From a checkpoint of a small transformer trained on Wikipedia: vocabulary 16384.
Each number is 128 + 24 x the weight over its row's rms, rounded and kept within 0 to 255. Layers, rows and columns count from 0. The size above them is the row's rms in percent of the matrix's.

# layer 6 MLP up, 1792x448, rms 0.0515, rows 310-337, columns 0-55
size [103 102 100 103 103 105 111 105  95  99 105  96 155 108 101 120  95  97 102 119  83 102 100 109 103  90  98 100]
[[138 131 136 115 112 102 142 166 119 155 110 172 139 122 125 133 103 115 115  86 126 113 143 130  87 127  80 125 140 116 133 171 136 114 119 116 163 145 107 153  92 158 122 106 112 151 136 123  90 113 133 116 148 124 144 149]
 [124 177 111 175 133 151  94  88 135  88 101 126 131 154 150 129  65 139 140 125 144 127 112 151 129 154 140 132 147 179 108 104 123 132 147  95 178 107 124  78 118 126 117 184 110 130  98 147 135 117 158 114 129 172 137 155]
 [129  91 161 105 158 108 112 140 103 139 123 107 130 130 102 195  75 136 120 102 141 136 107 140 110 141 129 133 133 131 106 127 149 138 134 119 138 144 132 135 159 138 124 157 119 130 126 160 143 138 139 132 134 106 151 133]
 [112 139  97 152 113  84 160 157 145 125 120 166 157 159 119 107 150 142 113 146 130 114 128 138 145 112 115 102 138 144 102 135 126 135  97 122 131 152 125 146 112 123 139  87 104 107 143 179 123 113 117 130 124 113 149 127]
 [116 114 107 137 113 113 115 140  94 193 137 124 135 121 124 171 119 134 157 148 157 127 132 139 127 108 102 127 115 122 179 157 153 119 150 145 128 113 103 131 119 115 142  87 111 101 167 141 131 124 146 176 157 140 102 143]
 [144 103 123  94 134 120 115 135 119 124  94 132 102  88  69 151  94 108 103 130 104 160 159 129 129 139 116 116 104 126 110 125 170 161 105 102 163 100 115 153 151 128 166 161 122 128 135 126  87 122 150 158 102 123 123 144]
 [169  81 142 135 156 102  85  95  94 158 141 106 135 110 146 153 119 116 126 171 114 151 106 128 105 161 128 122 136 147 141 109 130 142  87 102 131 130 118 107 152 130 116 102 130 144 151 153  91 135 106 158 109 112 151 105]
 [154 173 107 161  83 103 166 180 139 149 102 137 128 116 121 132 132  90 116 126 134 105 112 123 125 137 138 120 109 136  88 103 183  96 112 118 152 111 114 129 114 100 120  88 112 118 133 173 143 119 110 114 121 118 119 154]
 [ 74 159 103 147  64 107 137 100 114 142 115 115 117 117 181 157  84 119 131 120 128 132 112 122 104 112 142 110 144 148 137 157 166 167 142 102 149 136 127  99 168 103 109  79 139 145 148 161 117 127 164 130 154 113 133 143]
 [ 83 126  75 103 104 106 102 148 102 161 120 119 118 126 114 130  95 151 156 127 149 150 115 122 142  89 134 101 131 125 158 139 132 171  83 114 168  93  83 103 178 137 145 106 115 161 152 121 135  94 118 142 117 114 125 131]
 [107  95  99  93 121 143 106 171 132 149 119 122 194 148 104  97 145 135  99 108 154 115 121 171 158 173 125 105 148 131 119 159 131 109 121 134 137 106 118 138 133  91  99 104 115 168 143 117 143 104 148 121 127  84 166 162]
 [148 136  79 134 130 108 138 155 129 122 101 137 173 122 119 171  99 128 132  65 150 188 108 144 155 182  99 121  85 123  93 135 124 149 129 113 156 155 109 134 111 144 140  85  68 126 121 127 144 125 151 105 146 155 129  72]
 [115 173 129 158 132 143 118 129 139 110  74 148 111 151 169 144 104 195  83 177  75 118 105 135 118 103  99 120  70 122  97 130 149 130 125 137 111 117 112 138 144 120 127  91 150 100 128 140 152 103 120 128 161 163 129 107]
 [145 137 141 121 104 158 121 155 153  87 114 100 106 141 118 127 151 155  71 105  86 158 147  98 103  86 125 107  88 129 121 105 126 135 135 103 147 147 104 139 103 148 143 178  90 161 111 125  84 140  90 105 155 116 167 186]
 [119 143 116 147 100 119 150 117 102  85 112 149 139 118 160  89 127 137 103 119 149 145 134 126 131 135 120  95  98 162 107 169 160 100 117 103 115 142  90 180 118  88 184  89 119 135 156 148  74 124 112 146 133 118 130 111]
 [152 106 130 121 149 134 136  97 136 165  95 126 137  88 134 156  86  90 122  94 143 133 151 126 145 108  92 123 103 153 111 151 130 144 149 115 150 122 114 117 128 140 103 128 122 128 140 142 121 126 149 156 144 113 112 137]
 [111 138 117 181  98 132 109  76  99 152 115 143 121 103  85  93  97 122 136 184 137 173 114 141 142 143 109 121  75 122 150 141 139 136 127 122 162  92 108 137 108 165 125 112 121 121 123 131 120 123 148  95 142 139 125 105]
 [114  74  92 138 123 144 107 160 128 199 137 135 120 141 126 137 130 103 126 131 141 135 178 122 112 115 119  55 121 112 130 110 132  86 103 119 174  74 109 147  96 124 154 145 140 146 133 126 145 117 106 153 151 148 113 146]
 [165 176 115  80 135 115 137 148  83 115 119 159 110 119 138 117 159 101 136 132 130 117 107 147 168 114  91 127 124 153 180 103 131 143 151 109 137 120 155 131 125 126 120 185 137 123 113 120  95 147  84 123 115 140 134 156]
 [155 125 140 146 132 107 140 119 102  94 125 145 127 155 127 141 104 157  94 116 105 117 151 163 103 123 173 109  82 134 124 133 127 125 116 127 138 127  89  94 159 130 141 115 181 143 147 127  89 128 102 146 162  96 135 149]
 [154 122 140 128 137 164 152 151 149 117  97 113  58  78 142 165 151 110 164 163 149 121 105 156 170 142 126 115 130 106 109 106 118 100 130 143 135 112 116 118 127 117 138 138 162 154 154 112 107 105 113 117 135 135 120 146]
 [164 169 147 105 110 137 151  99 129 144 141 149 129  98 144 174  73 113  98 111  87 143 105 153 126 131 135 103 120 124  61 138 132 116 111 141 157 155 108 125 139 150 120 158 106 135 137 162 143 103 157 178 117 119 131 133]
 [157 178 134 160 179 131 162 103 159 147  79 154 114 110 156 152 132 116 121 149 118  98  86 113 100 134 112 128 145 129 169 131 148 120 139  91 116  64 144 125 167 118  94 152 139 118 118 112  60 114 122 141 127 129 147 139]
 [144 147 142 118 137 134 164 104 148 104 141 138 138 146 137 129 114 143 132 131 114 117 139 114 126 115 128 117  87 176 156 160 137 142 103  97 116 128 129 140 112 128  90  95 129 113 148 120 116  79 136 157 149  93 128 154]
 [143 126 174 116 139 148 150 120 105 113 116 116  82 149 119 123 117  88 150 175 129 104 102 186 148 162 148  86 126 159 139 151 152 130  84 108 106 140 126  96  95  99 153 119 127 156 152 123 108 103 116  90 113 146 168  89]
 [158 173 111 166 143 141 114  93 151 138 112 154 110 129 186 166 139 111 149 111 118 122 132 122 161  96 140 120 149 119  74 106 140 139  97  91 117 180 107 115  89 145 165 148 151  96 121 110  98 130  97 139 119 176 133 132]
 [131  79 112 121 153 139 119 105 129 120 144 146 125 109 136 104 106 143 116 131 105 146 127  61 131 108 162  68  80 123  89 132 152 102 140 153 128 126 107 148 129  85 115  92 138 156 172 131 133 135 145 108 129 157 135 142]
 [123  88 135 102 137 189 137 176 104 129 122 165 118 116 116 124 102 111 121 136 142 117 114  97 145 129 129 137 143 152 118 122 137 125 123 114 178 137 131 134 147 138 122 141 135 130 104 131  97 104  64 163 179 122 160 120]]
# layer 6 MLP down (transposed), 1792x448, rms 0.0505, rows 310-337, columns 0-55
size [106 107  93 102 105 105 116  77  97 102 112  96 106 110  89 113  97  95 109 122  83 116  98 116 109  86  94 106]
[[122 167  62 127 148 120 147 127 137 133  98  99  88 117 147  96  74  99 151 146 133  91 140 120 127 121 143 128 175 126 150 117 169  87 175 141 146 126 148 126 121  91 112  92 107  97 144 136 162 157 153 155 108 144 132 158]
 [ 88 125 147 113 127 100 122 118  98 111 147  99 118 152 110 131  97 152 126  89 137 105 126 131 165 127 157 160 151 161 108 128  82 147 113 140  97 177 109 115 120  88 153 124  66 116  96  90 104 149 123 112 123 133  70 153]
 [134 133 127 127  97 126 168 165 121 110 107 105 108 145 157 104 180 113 106  66 135 140 117 130 129 123 119 148 124 149 150 104 122 164 142 131 134 129 131 124 133 131 100  99 122 127 160 108 120 163 145 132 144 160 137  87]
 [146 133 123 141 124 132 140 134 119 134 191 115  86 162 131 132 116 121  74 107 137 137 125 110 114 160 133 155 140 132 151 146  98  97 123 158 138 113 176 100 135 148  95 179 139  81 130 148 142 169 140  97 128 120  62 120]
 [159 143 205 152 143 132 134 119 142  86 137  99 130 125  99  88 108 119 143  93 170 128 130  95 106 125 117  91 177 112  88 122 113 117 125 124 187 142 166 146 116 132  74  86 120 138 174 128  90 137 114 131 148 107  99 114]
 [152 144 141 156  67 117 106 129  64 131 120 141 161 119 144 174 150 108 122 129 110 153 148 140 105 148 131  98 130  99 167 123 133 143 140 108 110 110 112 129 131 133 124 154 161 123 179 136 142 160 140 142 110  90 134  49]
 [ 70 138 133 126 123 187 115 134 113 125 123 144  99 124 139 150  48 133 111 145 128 125 156 121 145 102 116 184 172 103 142 179 134 132 126 142 137 138 111 126 147 117 123 130 124 140 102 139 134 116 118 137 130  97 117 148]
 [123 151 131 165  95 142 134 118 146 131  72 131  99 101 114 129  84  82 101 142 123 120 120 123 144 117 131 117 128 113  87 127 114  83 134 131 122  83 102 121 141 133 107 101 130 112 114 144 111 145 169 105 157 153  97 104]
 [129 153 132 142 163 102  69 157  87 113 130 135 128 138 150 156  93 133 160 191  92 179 111 135 182 112 177 117  85 137 142 126 102 134 119  96 130 114 129 128 103 126 127  83 122 124 133 119 100 168 131 150 130 139 140 137]
 [159  85 115 130 192 132 111  93 116 114 105 149 108 138  91 148 124  95  79 153 159  97 161 125 142 158 131 126 104 141  73 131 103 173 110 132 143 147 179 180 125 114 116 113 126 126 115 158 125 126 140 126 107 138  84 166]
 [137  62 126 144 100 117 141 132 117 178 119 135 131 168 133 133 100 153 127  92 163 137 163 138 133 149 152 140 143 128 149 129 101 116 130  98  85 130 109  76 107 148 121 130 126  96 159 147  85 124 145 170 109 128 137 147]
 [109 119 144 160  99 120 145 120 171 111 119  98 143 110 111 115 166  97 156 123  99 126 159 132 147 146 116 136 115 131 145 111 138 125 153  69 168 108 149 140 145 137 137 160 119 140 122 121 117  92 121 132 144 132 149 163]
 [134 126 119 136 143 157 140 129 147 143  48 143 125 137 132 118 111 129 135 109 109 147 131 121 144 137 133 167 114  93 139 130 111 112 139 103 140 152 130 150 113 126 132 166 124 142  94  96 134 125 117 133 115 101 119 148]
 [122 117 141 170  92 137 125 155 131 135 123  85 156  81 150 130 127 122 179 120 134 175 127 126 168 143 157 138 120  97 141 133 176 103 121 154 151 133 130  88 134 158 140  74 156 123 108 155 141 103 169 124 144 139 136 111]
 [126 130 105 123 110 115 141 135 109 135 111 120 127 118  97 129 104 136 132 140  99 153 135 101 129 139 126 106 143 112 129 168 156 108 123 150 148  92 133 141 144 141 144 148 166 140 146 118 167 130 147 101 139 115 150 118]
 [116 111 122  94 161 111 117 107 104 176 110 147 143 110 121 135 137 104 119  75 149 107 137 139 134 138 148 141 108 123 126 100 149 103 140 172 138 107 129  92 131 146 115  88 122 105 109 112 137  89 126 155 139 111  97 137]
 [139 133 137 130 117  94 135 164 151 131 139 100  86 115 137  99 153 134 148 132 136 148 103  94  85 110 113  82 165 122 140  82 115 148 112 157 106 140  93 137  96 102 132 133 125 134 135 145 105 120  87 110 138 135 109 126]
 [124 135 130 109 121 151 157 145 113  84 110 169 130 162 108 148 129  92 130 135 145 107 119  85 117 134 121 154 175 136 161 132 142  87 150  91 103 154 114 142 147 116  99 111 104 157 134 130 167 102  75 110 120 102 104 129]
 [139 117 101  89 103 139 126 114 148 119  98 107 126 128 113 120 130 184 163 132 142  94 156 120 144 103  99 126 143 166 133 125 154 126  82  80 100 124 124 121 149 123  85 114 121 156 167  81 156  87 147 139 160 128 152  55]
 [132 138 143 110 167 136 146  93 122 157 170  96 143 154 153 165 120  99  93 114 130 106 111 160  85  94 124 132 168 125 152 112 145 154 132  86 150 101  86  92  65 138 106 124 133  92  95 121 136 139 124  96 101  86  85 114]
 [108 133  99 158 148 125 145 100 118 169 136 170 111 147 140 122 138 129 141  90 136 126 127 139 117 106 132 119 131 162 118 147 125 118 118 146 111 192 146 113 105 106 136 102  89  98 113 149 135 163 143 119 136  87 147 150]
 [ 95 156 135 141 105 138 146 164 135 167  99 120 164 160 144  88 127 145 141 162 123 116 132 127 107 160 141 149 122 148 135 153 131 129 109 129 164 103 135 106 136 118 120 132 104 121 162 122 152 127 133 128 134 118 176 147]
 [131 112 109 126  86 128 106 127 119  86 164  96 131 114 106 142 129 153 139 115  95 146 155  83 133 134 146 121 113 121 128 105 119 156 106 104 145 185 125 154  54 122 145 143 117 193 163 139 139 139 116 143  72  99  86 131]
 [161 153 103 120 140 148 127 134 129 119 113 159 117 126 127 111 168 122 132 136 150 114 141 131 147 112 145 173  95 150 140  93 111 130 102 101 133 143 183 104 115 130  85 178 113 121  95 118 147 136 123 118 117 133  81 145]
 [128 121 133 145 122 151 105 150 107 129 132 114 119  98 165  96 145 116 175 137 132 105 131 128 107 178 117 164 111 145 176 137 122 125 162 124 157 101  90  82  96 153 134 121  88 161 184 113 112  96 127 127 102 165 169 138]
 [114 115 134 138 135 136 130 133 145 139  73 115 134 144 137 110 145 124 160 144 137 111 145 100 156 221 140 148 124 148 116 144 146 126 110 116 108  72 133 118 134 109 138 139  70 159 155 110 140  70 160 161 134  93 110 120]
 [117 141 121 115 145 133 124 129 186 122 158 138 123 140 125 147 119 137 162  81 138 103 129 132 140 131 175 129 182 150 102 100 128 133 125 146 148 137 159 138 148 111 125 134 156 165 116 109 120 117 120 116  90 118 183 123]
 [133 118 133 103 140 151 141 123 147 124  95 149 156 145  94 138 153 124  94 112  93 143 155 137 123 143  73 130 121 120 113 132 111 118 154 121 122 140 125 119 170 139  71 125 148 111 100 104 124 137 154 112 119  62 161 132]]